{
  "head_dim": 128,
  "vocab_size": 37674,
  "norm": "rmsnorm",
  "attn_scale": 0.0884,
  "tie_embeddings": false,
  "lr_mult_o": 1.39,
  "beta1": 0.95,
  "grad_clip": 2.0,
  "warmup_steps": 148,
  "decay_fraction": 0.311,
  "batch_tokens": 262144,
  "train_tokens": 1198000000
}
Each number is 500 + 40 x the weight over its row's rms, rounded and kept within 0 to 999. Layers, rows and columns count from 0. Numbers have three digits each. The size before them is the row's rms in percent of the matrix's.

# layer 3 MLP gate, 1344x512, rms 0.288, rows 855-926, columns 448-511
100:481508430563478518522450545530452521491520490505509471487510559536447515489419535491487489520467502489554509492544543556496442516516438498531476453522472483439531544518500567459548471484462539
098:547531481488537523509468487557506425489452499484494458484570503479478556487520459420521523492485495516480503541520524482444509566501582464502515543536586456526518514522474516488520525432522449
115:518479534539498544426557528480505489539523537497453516454470508501461459450476450562484443510483508443503527517534526572490405483528501458504492520501459475474457505522549468477506448475521483
090:458564536516487495441489499437483499421532558550537532495570525488504501499495547487504484487469564437514487475530514513508517435501468419586479497530545558466455485539521429500463531466521528
098:523559511463513533447457472558440534456520501506531528497436505488549571433569509531518474541499558524527549463452564487461484536513578529517468487433439495541470431435491461546538465445537536
099:430498468571484487465528454488487539452481548508414559446405470503565452537483469435536432538490523468434499410568510514506571495538527476523567537604564503492493499565556504444464544467502565
096:543447512487516540461520473518529529466521564453504482438557551545481484521499489530474487546544553563524476543477521565543453516519433452498555457529476554523508524483453490502479554462468469
098:481510480549509523506483527427492502487407493525546520544560552550503524446449490503457534493543510500520541483523541441486504545472488516495500533488529520535508486518504464483484460501466473
096:520508509481455518463534488508519500527531506488460467463488551568488500480460537505488411534530464544589474538414480460529477479441446506510498551519492506541577536524491500554484466465459437
093:512484467499516481506516506485530485530529540420495541558496483536515554505496519468489517543508490434459488532381481599490442507486495481529580516480474500452513522548495547484459536555575442
098:492532535429594511504448487526474541489542501578535441516500519442484531530498551423581415455497497486502542504534475529512508457509453469546571480473488521443509514512528516512517461482542508
103:558488530567543523492449499436490521535438551501452503514522486550450509496506506528484503454436448523458511470487525467464478515437583489481466520543456530555433443523537563529513514436537522
105:525540483499546502502565463493492530455507551504532455473571375516558488509550481521515497502474518415508493543514559561506557544569448519485510429495484429463470496562501437489429531569479491
094:511472470476458593537414520570482532581568484559488442518527507509492479493493481439517406566568411476486508426556462493544536526409507546495453461517511448492510503484510526493555459443559501
088:516512476534453481474416443518478469468442492471509551443536449561472492509520448445552544508475490425474505454538465439500555496565472563479529471448483547471535512518564478584536517485497514
100:489617479474501471510488533481491435497534507537530438507482507499483477597525514557427464435510490519465521550474496433473419500435524544442410467490467581490533442482439510456508519543498490
103:509568459471432549497542469490480522522517505460502456480553484532518471483499483536470512439550458486533508462582502585514490511389484416483536524541408415501498551480557548603436565529567537
104:556507501529555488468566468511534433484573499516526482453512504496548444545539483466507488499601504531485566497546569498485524529506501450486535518503554441514452476470461487499478497451538540
097:496494552467470448508546509491549472476484484568527554499530504495551470508433605510478498437426542466523455535503466480447526502532439548566504526478493566512477411495510467488498485488484572
096:456550516444492474491500478477497463500456513445527473449488475529481539462497526530486474486581488509537507471489503534509542474524523455455577478511488525514536480509495456465502541484462538
104:520493459454460424470464509465462471414474444521572542505482478536519525515505498434471457430528504465436502511557487567493459434510440484435503451538471517490507521525517483518448506490516444
110:492513466472462500462516524457481494513574519448432440543530493464533509455470462446512498414615463504618531442483475488461559478465489495471426506480458498494535481469513575443561539566543499
095:478496459563518556510520571467486523502537531512513558456529562408498437491476466408470542453511544474511546503524477551437474445510528462542458545523512538500502536469524463495528499547522522
096:454497510461443533451526506535504518489511462482502445444533473461562441502470441516491581482492579488508454515555459456459529541565526547483543521527456610476575478457490578474524499531486467
087:548490443542457544472551526475506499505523568472552497503514500488511503450541507539537404462449475530542476485516530472460562519481456435532462522491466482501434540525442570486456522484555463
093:478457456521493491517524434452524424493513484583393448496483494577477549509499514456547507523515550417488444532488491447467465490523499468477522540468521525515418514432472553512553503521481445
096:512477480465454484430531588506556454501547517495539476444524498599504528448489512492502503532548554484501525511505552552528538460473472470579496540547562441501498511529521477483575505464526501
094:501542556563478457470478568452454474380533522515490549485440473447485446494453476520580480481504447477455518564519526571500465594523533415463585466520478539420490550546471442422514538506531488
112:518504498529490464509536554478459475522471468432570468491530478546501397507503488478485439504506449464546502515446523474474500474469529568446532535533477460519454463491537460511536534510502511
098:528522464580480516463469547529457454474394487464586438420555429505464456425496601488526551474514511527565468549401485534452506482498431512540501506574545457509509501478490543434483502503481482
104:485563522498497537527514549502450479502502538420523523457462435499512554485539513521521493475546471501418563536510455468518456526431485523379562534480496519507538521406509430521444457486489493
096:496469521529492561487504454482507526527540496454495457441551567474483573554455504540584457471417471465496503482506484543486500491498488542532499508507447444502418480479492520482474496533435473
096:553421572551441551554521445504544563501533522496463436493507471520495485434518456506506466523522555440505532492524540449493498475491539438465557505449475552559505503409545514522414468487382459
094:514514542526526516478439531540439466513562471536541486535552537483490490509532501552521493533468478505448496601519586466463564488495486491453533541501499513469503499481457572553497459536567523
097:540487565457467558524546525497520502550447503473525532481471557488471531484552577501510417494520487458565502516532408522529449529495526552531509480503452458525499472546574534453476528455500492
102:448528482517513549524503476454473502527466444412490523535499440502523505448488514464494500455517552474504468541482459500460459501469428505500502495560575494496462418493520460449439508486486555
102:523441528495547512478486496531520502492540540549496519499440530415515494514506520446510506542450459522468514472521437532505523455473409508539549478491485527433486550456506501545484541431501498
097:467543558511455541469580562534536546481547497525458491542544521509492500464531447542471511507550519410547507591471533495515451520524502421529526473451539529511467536517457591419483471485462470
100:569579550548496567565484495502483509490505546491545515545460418548449458554468508493494494471545504383545464426523463492442499469489542524528549400540507457502597560492554464523454480463515548
103:477573547542606470509554476458547477431543485487519485535478496426468444549526488471497510435502520461502472538468564556507514478465544528456504486469441571469474501483497477530514502434457456
097:424478477482538525479451469571502546488473519485543512497407466519545495514494491500505434579440539538564547525547442504524536525509516522515502577504518438493490480500509447509532482536503411
106:492464486537565533530561528458498517526419497424526552498588489570546444490510470457537445496439526578510476514434497466511468574589468477465435450512499532554428532513570516443492535550531510
112:527480521476520500517444563482408448427485427492538428575540487516510469455547510446502449605497557485503489473488503495477546499490487484469540514546537516498463496567538545548566549483432506
098:491549499482463507504568483504468531567431454448503485484478490586470492512410452513527539489511574546513507487525525434486527551508548548477548532570552533439480527498417497513564510502533480
098:511470491431453503505561505507521452428503497548523492414484495544490497594463405503482520404523475524530499501411496545500530555485499505415504490511534514438497577507558489530451540511499514
101:577530472514469534605512485565531414457481514517589537475476543449587414487460494493515480518525546498505539566469491469470469529515450533466479492485517547562473500498508558501544565533466464
116:540486531453427501552545452498510461515501495481498502582492445458557506547482538446492493515517507504482539507463510595522533514504428556496484545556546569511536454481515457501531565518477546
092:533490549414472442500501521533493441461442480509480465475470451490552444434556533475511500426563488535505488471481401472549457473589541549479548569497480560469548519438513545487479421471497440
096:531524470459496478552487525515511556488456469517494474473558493536550514497452483490434507503457476512462539490422449467513503507450521454486521520476522526433489466526527460532471484512431498
103:530587496458482488521485452569518499491466474531540520431457471518521539532516516478470431498545470540489411510528517477433530395485531560438483502462525523507497514464538494463537491506468480
094:501538490426436544455486511531568481497447520580509532408506469565492481388540461489467528502439462443521561541518458470534499562518499459509493465507453537507465421506548574441515459449489502
104:563504570525494466459464458437573551518496548516479390484550466505540509448487479493482523502520464525527456472492504448524561567508574507476476474552492522568512505563547534467554491568521570
094:531445483539397511560483516475527491534490548492490462577470498537524543493469475537457492579526537518556547495488570505452519541503538524484422529459544525447470510520468549533512491565556552
104:442448529579533499413518508499488473472530514502569555433505520534556488523504570550518490517482481467498516531554521508478484477493519516484430418525507487503531524490518413532467505448492495
098:526503539473481528482433500507483490482542509528454603552525446566452562463501434536516511495579464464552525516442468558509453584500609487450536458448546456479458489551525498516486446483505553
103:508544464509481463493551451504516481503507527508503545493518482485399457504551436445536520528499514458522488453487528466527505520511532483476514495476533454466503471422513476499504447441506534
093:544456386445528570481454502448482507531554444508480561539449509446456555393530561532538417503476445532404548529440455547572528508510500523467450479446518487451526448546481540503502525528549499
096:500520479486528478551503489527523557515545534546486467503518528462496498453511484415497471554453462465417441553457515501517457495404528477488553482479555523497465476479499506495528446504429529
094:466529537383461580455497493493504484479523522512495448502538414568578469429507528547445499507499578493500545503479468523504595455489518488418492490499549507398482520480475562458595496549527499
097:488455463496579489507540453520422471518508469475495501504494541477568457502432480502463493451491461467517492444499490554515575542525524409522502547487555425543487575472532498542490516510475535
107:493484534481529487497525496464486475545520503518506468550488443492475534485560467483417520482491495492498479526465495485443439533498479467495417481456479514527501512507528459537496513466474500
122:485509465465525500564504497510451460491414490476451486467475466523518544433466479518522395477530525489448536434447560533488559425512546487477484500484528493502471487524471442535567535397531458
098:522493492529446474506575567587528521464508418487521475501511540518500494484532419509490511550549431458531521550502547504495521553485571565528555572541488456479482504529459503413553496491552454
108:541414470459506531445561505458478558538497582458476543549523506558574515410601496532432500529525572467489504502463449445460502527438550509517470440520491516464443501531439472483473510527567470
103:554495545503465507541578478524570460447585568437485464450539433462533448498521501503466594492581521550482501483545433503471516469445516536488497397548473443482501547493507487487476485437549474
101:529554467499534503490407514459510464442463479526558503560530513513503495468510477529496525460433517525502533560517420563455494554449480530509559493516578523470514569498484558441446490528532494
103:494501464503470448469480505557512527484492527575501516500561423517455449466402492479481514526540517503492543461473387497548488527493464490489438597478530510574520530488520445548551458428580493
099:429468487532492463470585539495548511505550455506524433511513553503594528455502492442466519534586560488524455427492536478433545510518488514541504476516480506555499433468450492460504506499530455
103:526500537566441487548408468560493511474550514497511477453559497505512559514548515536506491560501521473526450485458503560459539481453468515452542507503543447368544479473546469424511566469504511
098:480507471464527447518512501447426500573504464529530461570487510508533535565457506508458504521485455482465485587456561502457597469569486459520548521486505504540470495516484531476549506527410534
095:549552530541518490548509570509506479486509502529444485465476517476500488589481488453451562494511452477537554509459493428522500441467460510543544504524455520486427497522516563481462444446423493
098:524444526527459447541477438490551485468567429534484442489524550460581427477533446476433435543519544433522493557521471469545474493410455524494513486526460486520512496533562480494552460483523510
# layer 3 MLP up, 1344x512, rms 0.303, rows 855-925, columns 448-511
094:512486459570483508539414463537502494541456571496510518517515510535525478488516494459503557541423511460485539467491531498447550517494465506473498522476585464470490501520493543484489499521465463
097:418470565560474576499510496490548477543520495533476481509461501494504519595554485434534448500457556444493483587520500506459442505491505526505458540527444502622464521447463502530502528497476454
116:405499563522501488553466480441498553549500547489550549602554471462514559538513478430553545477488493528514461521439466449464540483478436450492455529497500552460492574513467485485535491506468480
106:463546531462507517524514516491465493495518528502469557533548545540407452463500519485536521447448558442531557516541465520495543427506497473558492587585543514514480469491453475530413484475548503
104:470525495550557510570537541476473488521513544531575510558507476473502479560428459534406465503447504526510488504519452518557488540532488471507531470535454594406478554504491502508513535517475501
098:527448526501453395544467531513493555499533434458510529578479532548486459516450465492521545488517487525583425478491454509424536518538523491520414558500480544501491514466516558476492516435513474
103:453501520495420516493513503521564472437569450510483506484520523501452495524509507493575552441479523474526408499527443439481529519504548502511558503522471491570473484495535542473471498520484563
096:445513509457508403517464556480496510436464517512494472473535526496513412539544471409471573486488557486488472488499557496460537515443482512535516504495540375565575497524512503491521475449502577
111:462530512515563519458517506512444497462506467503463534507494448511441542573561493551487533448464425508452536473530514459496480491518479510516477461490524470557533487493538554462467427429497497
090:481556449471422464445484525531545510513480560572466437435490451482521482542547491453471477586435495472464474478489492468541525502508527453463533434526483455527460465559459524509462475470466521
108:605467470552503530514454564497483525485487573454523516503498534506483460514532500466475552545571514480506543512508547505518570495429507424462507526481544498423483517483505472461467444489533496
100:532467517523524541483483485515506431430477416482461486570531539474421518450480538534493504515462500493481442518475470475481527534438433573618494482506436428508418494536401472444493503467476475
109:524502514521440528470469517460492474522477492508508499520485541488456521459435477515497522434445503502521453486526491425590519495473507533522504521434541498487467581471508592561498541503481541
086:426489510487537523534487452511466488552525494415489465513508532545498498533532449516562506533527430501469449422485423506544471461409526503487466532563484520493476506526453498509479505480438432
101:456462485529464493592574517440531557466488519513554476473439476443451487518454496466476475528507559545481550558524460538433545524543523522444468522502423536560492497509517476538513469513465497
097:456492477491572408403437489529483496490462519480470453495504525425459470470525456532528514420530593513448503460540572473466496548496512567529527502545465547531479496509487451472465460505516450
099:547437543532576556519459488447511443463475453550495494538576478499439542526506454519498481547438498503538465495529523528464529424575574536434508487569487557511462497486504550524540518529514524
103:513465534458538402494441565537476478536466417475487564524452524442533568458445472464513508527515531467482508492422552404473486485527539454477452581545582452569508545482422519502528499533521482
097:500468508462504477505452494511527467502436453506471527459454468497517521492490493499484541444476474530473475500494509486434459509477541478563462509524444511491526484455509521471548459445471511
108:558462492524443545541419574438505514527504475468473425453514500531476526499510483505505521465451478583515488542536468530526482472491442454528549531475502549494455426529505559528505525516455494
104:510472482524485519526476421447431500473523508501467559497465501455516513495553492602572466599523427486506506495530451489540443475582506544490507501523489470500532509504493477548514548488496457
101:531501490508494524547535503522481481475479482499468464492425451486497584535459508485585465470538497516499407533513487528498548466518493569424407503475468497582456455485507482500485473436510423
092:528481465489497481458488459551539471529433460472566472488452546554476473515479517528554463531478550471473461482625489428480471487554440456517461521534549496484480545487481533505518492411505501
098:480465435496524443501404455402498441475432453507454441465525541502469503522465465536465504560529492446506506560469531441518499535474501492487568545457527492395495467546590486539520501488554438
090:510509454519495509459548496572544513478491524458478480457536508468535403508471529492469517539476545544465548541523501571525419532509576562536513520499566463477536504471475463517455499531471467
098:483517491526544456522436535519506492500496511502600563541511536454466552492508428480507526537475512489515556568556463460525514443540555468543517543520513583476520483452496502536482448531443602
091:585458506483509491516511534555471469531523523401497396550446449576569493535506452520498505493493473527519440568444498486467547421419537529508455555521561484506493584483468525464506490482561512
096:503457569512487558470543478516553470475484496579531482467480502481483482539490505527520470472500499482527472556523461451519529508530430451465619536513470461500585494551483519539437498550476479
112:542547483508457474505442473523561548510468541523543410467468462489505504499444583409522529482487523545454494597486559470540508516483491556543524520441483485487522485562535497477584509442552511
105:536482552543549494515501456489477457490449527517510494427513536530510537468483506444492474530528432417487528526494525442473511547436539523467476485384429514497468440531509508504529525510474515
105:458491520489523553458533513501504524494527483505504468446452609516470450470535538448522378458442537521522528517538477435490429507540515520535472486465556503547463527559458550521473553519439505
100:424465499520478444506504453489500481486480459522497526470456551456549526508496513541530545564523549473463510472519479472501458505476583507497469476478491499537491560543405537579506504528518480
103:469486453406510448546448591474440537455489503406500576446514561441536533500568445486509524568483431404468533511477476490531497448471526557498482470519514508559461492482421528490514512534462515
082:472415509421520523422555490389490462505548430500520532460517488488458517488526406454531528498526458546469531503533444559520531493538522524418524476496458477574478489556471471419517519520595524
095:515546495537512494534473471439501437524566450476475519472478488501532421512471404439497432539564507471485495509480483520509517406466494452492465478499469487473565520514499462536494427486426451
107:521535533513431536486466482527471495591462476469472452517510458464486515438491490502520445524540535441521526485489513529490471538538464507471480519540573506484477572502501505368552485514464519
103:469462464520584487537469512488407489457514461483544436516490512499491485514532517525567504499495523441593481514568487461472528492521495542451459542545492551492428508480498520456532466490538455
094:513512591500497494512483512412482543457523548494489574517493452445507504478439531520523488507485520518437460513517407560473529540467483458515508480478419491552492511493473570474496453508502520
106:537564485606555440499486431533547545507624494524490440433560492490502436488510501448473426529414427523451493472492472441462485508501476590476501555520532451498523503486450571475558475499525497
100:476451492469465535476498477611482497513498460538467549439478543482484526495494505526560518511537546576533540455486490509459490488526495461508543495488564518554448488433461488489526527482492519
099:539534503502516442581552525459493500466417479458478486430472492546528504473523543558528506500539579544505550456510597501442482527627494478500491422430545488493480470525472525497524482497478547
105:483539501473501474459433507574455568452486419467448489522494559553508509480576500472548521523478560519550463465524554524457492478526447544502506456470480501534516540463501497519647466543533498
111:510476506523574457445508423544496501462573498530421488443433482555559427499427497494549531479458516538515517442542445429542443445460485556559429459613533489461529568469504449485520448472591541
092:513476480497543491506518442529489417557409498464520463488560504503568509498459487483410522449475455442520514476457525495451487402492539504509475446496532536468605524559517519553523451490437536
103:548453453448494473579410552506486551515457546484563493437464476431526474483531435472492478473495535514542485561458432479640541502476503511499485470556420433445439465572486504471539406459531534
103:490497488460508500490474512464500451516517515548507505423451532479555522461494493527512437522448430454567473489448522531502531538504514509508490467490524472478490531474551596492530499516547448
112:495533505460514449519561548567602454503513499531518504529544536528511511570537507513493508516433479436517544456545507388471515499490549561582501494592500464475533513480479464529502526544454483
103:476462534490477510527531513478511523475560521505451460535456509551542529487461445452551537496534486514495494534560495438508506466471514471560495471492493509495622478557484514479443583531558483
098:550513457469531480548509473505471481493447461530514423522463471444388522502574473426449596492500525468505526471515542449552523502538513468580578460482484487514446460450555501422503551554462478
102:514386425467496448462528528579488464450505431480523513552481474493547469512504444443566452453451494437549475493444533532463462531501575500449454475464477523448516485442530441486530545463503386
093:590511547450504537477514486548436434538517468563510543481481519531569392400518459499463499439475505497430554576527395565511562535514431533580467530528482516538523551473477500509462473479489472
101:466491532483457496567506503485449506442508526476520540486487502493524485497481609534492510454584524463513563543492554506453498484521437491522532489457554507469455496417465495535536494430485458
096:489460485457513528479524505515437404506522487557503454569512557454488550448585431502489510450460487560480537517530530462525486444529507508467555541499525511469513470480494396485509557446496533
118:469544469511550488468465484584515449515588482478436469504626490491519543505505474481527509559502472518482441546547538513493521500461492506549557483532499488532468571477469394471432511513504501
097:535495454499517531465530524530586446520571467529490536481449537556465588435546485572517501436608502452523529532504558550493467490466451430506476455485415451542461495484556529481499522507473491
104:490528519499495498513477495591494572486519517478481541498515496495524519511527594498498496497501461474498505574518504481499530467417519473500502472499461513527430531519499500474553493466479464
096:485521497469463444527468468445568465504523546537537453479541501410514579555459476468532491542509533511501479410561557473416489425485459529475479519488460489514422575519487443500421501573556505
090:505456542490454536411500537513428502453527523505526470476441544453534516505532509417529480482503548518555488552463509512375515522532439482499471527510545522488500455514484527441488482557487485
105:508530547491457501531434478412509457501583466515496492459492485517577459543550492472491493557449546538541533536480511511491525459521467521445522443465489523468486514489521463478484485533506561
085:563536503525501452470495486500495497535506492555461480501534434453444490501492592469491518531435520471531465498528460543553434526503445568477507558521496497529465442491537498521500547458472546
104:536460525474489548549486546484522545479550466476449431490525446561516507476481495500507434428493507494473475513563492493450479471573553461535459543498469420380503498460474533468502529527492473
125:557464493597524507486519489492523466563592531537491506512477560461469492413434482558497459445418450555405599465457501432504497525521483436504467545450530446494585544513484475420550493543528469
099:496546487501476521446592495605470491504450466484482433523499491486470488496542480450493499397492465448479525446534473518553466516480567474450484499539522481531457559505468520494529495574483513
098:536388466505539476489595487487517541532468529484475558449498527525442466505554491484484484539484506573478538444462480515508518492527495538586526546514443442483504523519460448521467467456611513
098:580490550444481485499526498512486526515484507468538614469545432542481445491571536525375550554496496540530517497493438555503534465490570516557503530523473459497450461476520501487489533554465470
095:465510522541556537541537492462525525499524503557558531439477501578500450594566558552447480512550561485483505513472483518493489505493487464536540477532486485502555528493525455513482510444473487
104:504472451523519419403538486501498558529450547514525441540428518512509604499553510465536513512500438416542550497524563465513490486486450514502486484529506527493494466513468522406463615489440470
102:500479546495481545576491549525498520532456439600459566550569550551500542541491510503540376477482462490531534465497468514498575527551544496435501432502526527528525480490451520528467506477559507
106:456521513517434500446442510525527452542491449464486513512541524489511498509499580471469465465491532486542517540540591476461536451594452448497487519442508503540550442565554532527514455531421471
097:441542468482454513463485549548489487496470552486546487587460527492509520425485468587527435476442513527587512476523564555495529481559497410456512599510504488499538505568546492539487459437451520
106:521508484461558577507513471475555442545493513469516446439493484493517543434508518565639521530539543554535520528538498464540593524492505558492535456473564536410490493488532453496614550441466568
# layer 3 MLP down (transposed), 1344x512, rms 0.203, rows 855-925, columns 448-511
101:457477480524459533474526542532493410461491529525524538491466476497443559476481482484455448557531519558543533534509526491517505484527498561547422473555497432541621452511579523442493468492547467
104:492464520447551511449510530500558463486510512556478478532462482543523462498484555548470465504551478447471505457522531437516461506607517425507418529452486517467535453411510535552466480514515434
088:524453543501516456532548551453457486523558479517461445475534534497558479450511494416544431468456501541470533435497434495518539487466451570540527434498522444508538570433456517458509469440499543
100:474505545484434501481491509514474469428508508492502556486522536513439433503513584494551486497479551487544549520533481493544462418423553447558469497536594576527443448442542465482468498555451504
103:463527477538523559498480559537511538539517512507447439515508501583540532623516490491489462490517482405527444500508478508566528438531458618459552468492460546514536501505512494517509517466461560
104:479446468516569430502503499504502526474513457518468566496448593510585581544530545514505539479625470458488555475473501531539470494516521514511523445511489501534466468551500587502589522507439569
102:610523530499494484524452412495495549535508568428453498514481528542473496507519389506538506527544516573496610550490522552489464563466546433510479531462487495493507505533491496467466493520543469
098:461533444498499499505475482527473500424473415465525468485522518539408437493543500495489498515469476415529494542468449543532552493469557484545538544496465470556510554553499448491444500495505493
114:520489544489479488492478465522467492507501440545499505478541542476496491557527431480506511481563498464473496460542498549565532499558470468441580415471428523457471476447547443465457513459456565
105:486483500451437527520568498490542590524541540448569524475458485531522531516530504491515432509450584478547521533490471551476569520491524462570496508522468456543464416518491463519486467512492481
108:507552556519490511565516503469512496534463517484427517515536470468458470545509527462442520492449459484470545449459452458427452471558474575466535503530512500540525499561509497473473487482440517
100:504387521498545558470491496452515528451476489549464524481444502520491534485468526513488458540543472470508490502459452505481496501578567516476482483485527565551485454543408498477447608539476543
105:512473526512479419452491524513461422441507490501509549506431537537476545470447452540470532511457480509475462506470488455506536515444499507449437521425562516557477470491581431514505563430537489
098:540449400490430538429463440455435532523457515510432512510541547460445493551544479497465441516546412523483549486526522478427473476499486537477522476474530532470483576507500513527486533450481477
108:427453492557495537451472423515532462531439504517457514552490477479474480503502522438562519502478490493573446515460485552495512462519544517510540474461524560468396508585539471477520474550546487
096:498509539512505505477471482499458504459511500442549549502457452488503474479559486542529523444441523547539426533514421511504486576591436509553573511528477468456530488485527521468445537454528511
103:520528474500421530536474451541501506499539517515496507537440473549562467474423550539531509565550505530480549531577545493463488544577434541386534510540464527489486551510519497551480602418491468
100:486493602525523551499493493468525418567544486575519463495487576344508450528449516568497498509494486524493501500501547490538467487416521489477537416500541466496469539527517550417496527501518489
096:498430527479488510503473467474531371478478544527385553536477486481573555503537481458427607452523473483509558480418436486527473457545521487570502425477515485484442527518455514521454505472470514
113:414522552456469531507475552516483483439453475446498507450424520473499491466512529478448479527504547491505499557513496543464469492521593520599487530474480442538523447505461444489532473540520484
100:504546519507553500531470505565492519504500517501532430563497497468492595478490467551505474515501558504430514548449538503487537490475577504445471434535507508467491442526563531465476502536482523
107:470487516424431467467496503491496445494513499464508480532469509537402539464502580480524518521438536508506523475479476568495548509539458439501513476517449416564542498492545567484464502378533498
095:550494492508458542437468535544528476554496526481467512521525405470479531513468559504511478458482515501532579497488491525431568428505550492569554430448462529481568458495434528468581532446551497
099:552493472463491532454449524503453517441489408501467457565492522538477443557536479557469497441423563458465509507484485488475470554494448477458439455423538538486565485494485492444536541469580552
096:474565488559522493565543483525551534459437443496504554535514529606490476407492468493508477491560524494517494481506489506472462491570578526528556474522586466557534539473506544547501515516473466
095:472557528471482501517529492481477546529522504468502491567541462474454522507499522509450477594456499505518478481544487509510491490437484519503482445509497478491454476465527409453439483462543524
095:479524491517484517507516577503502499475491542459451427455475535556481482478454467513468548514424579448503514543450530570543537496453479475500552500561516518533561516418433476551485395471513476
092:475508556493503512508517435553582491529528457499527498483532488509497600432435500448507565544491526542515516533483550454478508502563562578567498514543529467487485528487556500463544580504442451
099:510522472524489402475494442460568484464496440590506573517514522519459519454520399443547533484536501489532430554464494496520433563470534552486529521530559511498533528517553536549622474518438474
103:459510464511505497511453478444448494491475480502489478465514493508482633475430443505552516478510479483471537449502559530477530466433555474438534475560556468524480559438480472516487486474488522
095:482445542494514530460478449528549525458427568469533445447464491502564473475564482582553537472487448510485494465511462460463543545486523502539491505484461530471478516453478527453525535492533548
098:552455533456547501485504421497506501559517463528468533503515505477511474468526558533513485517532409479535494469460458540450506545486498500433496497516491532507492459535476452463403548477472476
103:559487484424469529414562509471528491521526572506538405549478501475485485485484537544497565496456511525456474525496519498498531550493586467510489515522454470438427433619501429556467496471518535
095:495459530514516546445545526568488407514533506519506514521570458513505487505512504552549488474457526550502454511445530508507498450475532555501537550456458454531519461494463560523483504513525526
096:506497545498520528426453529512486498494549470450564529495504494439569515502486478541543510510490554454498469546515454567471506518515452407464522499556464517499515531583508490494476452501480551
100:459542537477466569483545529505519524464440512473485430476500550516487375491505525541504494516500545559515571485508407517529523485501507478531501422503541534398529455592492469492512474527563550
099:534478451589499507556508490525528447512468531481465505493487491523468518512518536497507493478526502469395509512525493508567572565580454551419541492508395589453553473454437494495511510558532497
096:514518493501473453456589538422553497505535499470467518544539430570476614474515448491521498475502557547463515507613478581522482536437499511492478457489466492477367435554498554551495520538419461
110:495540527536484471541460502548448505476491535464526496525499512439471548560533526521519478483587571495536451516503540585498520495511565538510614593508509509498570526466514508575485408498482531
106:503508520429468505547522471489465478597559442474587517507482452529536533475528567463471513549561430519493503501503537468469527465491528471489461425527497491494505491499528482525553511502478473
103:488485467456437459483510465519505488440469519534475555471491530546463507489506496517460503494514514486455470445470504556526418557487561475496469484444518455413487449516616480513457466523523466
105:514515516497511457453505546540556527511440482484506448447476463492498494521525491491585421496523523502474488520520455495444481484536554414462537439502492559428507516529474498572548457555531512
104:544511520508546453600535492534478516516527506480462490415532485512451512434501449494514475446468444576436522498506601556494509569484507490529500464487534507510524504491517477461497508544525524
097:470485542511529443508443450492504445500525527445518502521489484517529582501504475474511548544546472407548538481485412511496435419461526500561480486465501522518562509540553531483406516503521527
103:488500550473468575444431385515502525478525467460527516488545537518529555494562572422526489520528444529428434503479529572472512548577546513444487522505529450492531549469459449490501549467542404
106:518504505557476531491459520496477515488486452548565488605430492506512534493466554501521517548488487493602492573534525538504536494494506509445452460491507502413460469571407495534505490516475550
096:515465483501554484444478494513525542479495541513479480507478397471444492428407497457571538496510503491484458539463556454532470491480534441478530431478573543570451467499482474476473498465506441
109:468451468499524458504538551491521457495478488497572458524514562477509517433529538508510577519521487519520488538487515448486442513453466552495524492490479477479570541515462497511541461514523538
094:520472436472503552496581555542508542492451423426500569521493465505489520598537469488414469556501494568403499557587512548480489501571523497480477500512484470499480536479500495544551526460511451
102:452421500486517434545555572588499526516554468512541438448497503501485535541397492494515486513505501574439551534500564510504518524531489526499453469515546525498537442444437516525487567429537464
103:532485490507508486513481491419486563492465490463525466524515552491432520502458577504556459459514472494508525518469489514430507476444487492547440427405573444441428482513436542513480554512513480
105:519456428483471509568638526486465501523546484486522467479506475502469449492449536513507521539570540500436476529525476445365430521505514522529415499519479488468456564494452515526464530509514526
100:488582501468506528518484571530579487546519468475502505523493505506504454430520496506438515549473393403482570512606520447538563508502414484576496453484537517485513494460523521489533512515431487
102:416591459448489501531491551447522441517494579485456553505500610447451479517481513498493516550516522566484492485430494538479516465509542486543526473543555508547416508476470480434485498523541562
097:492522490445472501573553482476557452451489480510539488415496544433462423523461513572586449525494475570472507483492461452523520489513543563482503464426453527533492494514546451514531541476575497
106:461471488493520531448421482451523443478567471568450405590439515505557451584493476525482502499528492552532560484511450522494493479523439446495553518438455490465457427555516486593431479551484536
091:508524533468460547511549487502533487543515455537469533464501543540528503445494515514539494550512508503492514533477541482498435433465470537444491465481519528485516531444542468546470481492479427
095:427546559494495591478467528538512465504503515504560479484531516504499460499465422525458584466466535493511514503560432528440452535485540453457490541468520537464527488365583455548469516514460494
110:438478489519503478544484490512480497528494470515503475453477476533474539577520500461525527545591493498534513522509542532510506484548557482500487527554493452496469533496452509497481528537439534
097:398491520504380523469457485470543476510487551478488492526538485497492504484503586465472514505514552559544514551507483439496453499476526554505423424458506537400480505521500490521521460477505446
094:489445502484495412533396486501517505469484482522468506555538517449495507428469435500499464470545456495520547479544491499572485536512503480432516392461456536560586566512482485450545511482472566
092:478578499494556539466530544422574550496513545539547450530528570566450428529477529514546479548532533460527528472499487497470581446520467538518503549498492516538493483547545543516460514428519556
094:478467452540501539466579575539501544512459431483534505514506532530549555496516488454558538521512477483552510463464481480523468626444498483457471535487482521537501560564531455392513495510527476
098:543433451525457484571559503445538494588470563521528468528456533506525509436570456512475447427583516506535549549567513490498542448527479496464485482470476556454494510492470549480513542413512434
096:511494585458520545534499510500535439584523585466451494450558461469481446519547552508466537454523468568482483452546464438494526544478486500527458476533468505529450518448419503450481465567502469
096:414442460478457501548567505516525560419454440515430527517484526519475491539465458526604444512538503491550516536429440498509534445531461441564457497470533447486552496488461483483501529520494516
089:443518519502501531566488477554591480459519501467473510480546559496503534472506487517480508470489501571469587449502514465512527512462528521526541465527523527434541498558516449464583526480365470
100:530561553480529526536437558478482464559509457505508500559499452484459519439508548497508459534478488434467499546505481540426536476433501501582513449477446483508400449510475482521485584455462485
097:463497473494508532532537511489512557532482432473570515387484526568565525517501495476487504460498493494487441507516515487557547496575510529441430518541530508492465556528489485508537472512500439
093:505458494581496575564532451458524494481556496518475577509490498429474466553453529444383524518554520469524486494449492541482539531505483543483503509538527519433422575429482509470495577479547422
109:513461483451463536480471527563483468492547510520429541496548501488493502525530494522397482491544485461558483519470464560450479513480513514558490506513492566448533562563478536462510489506497477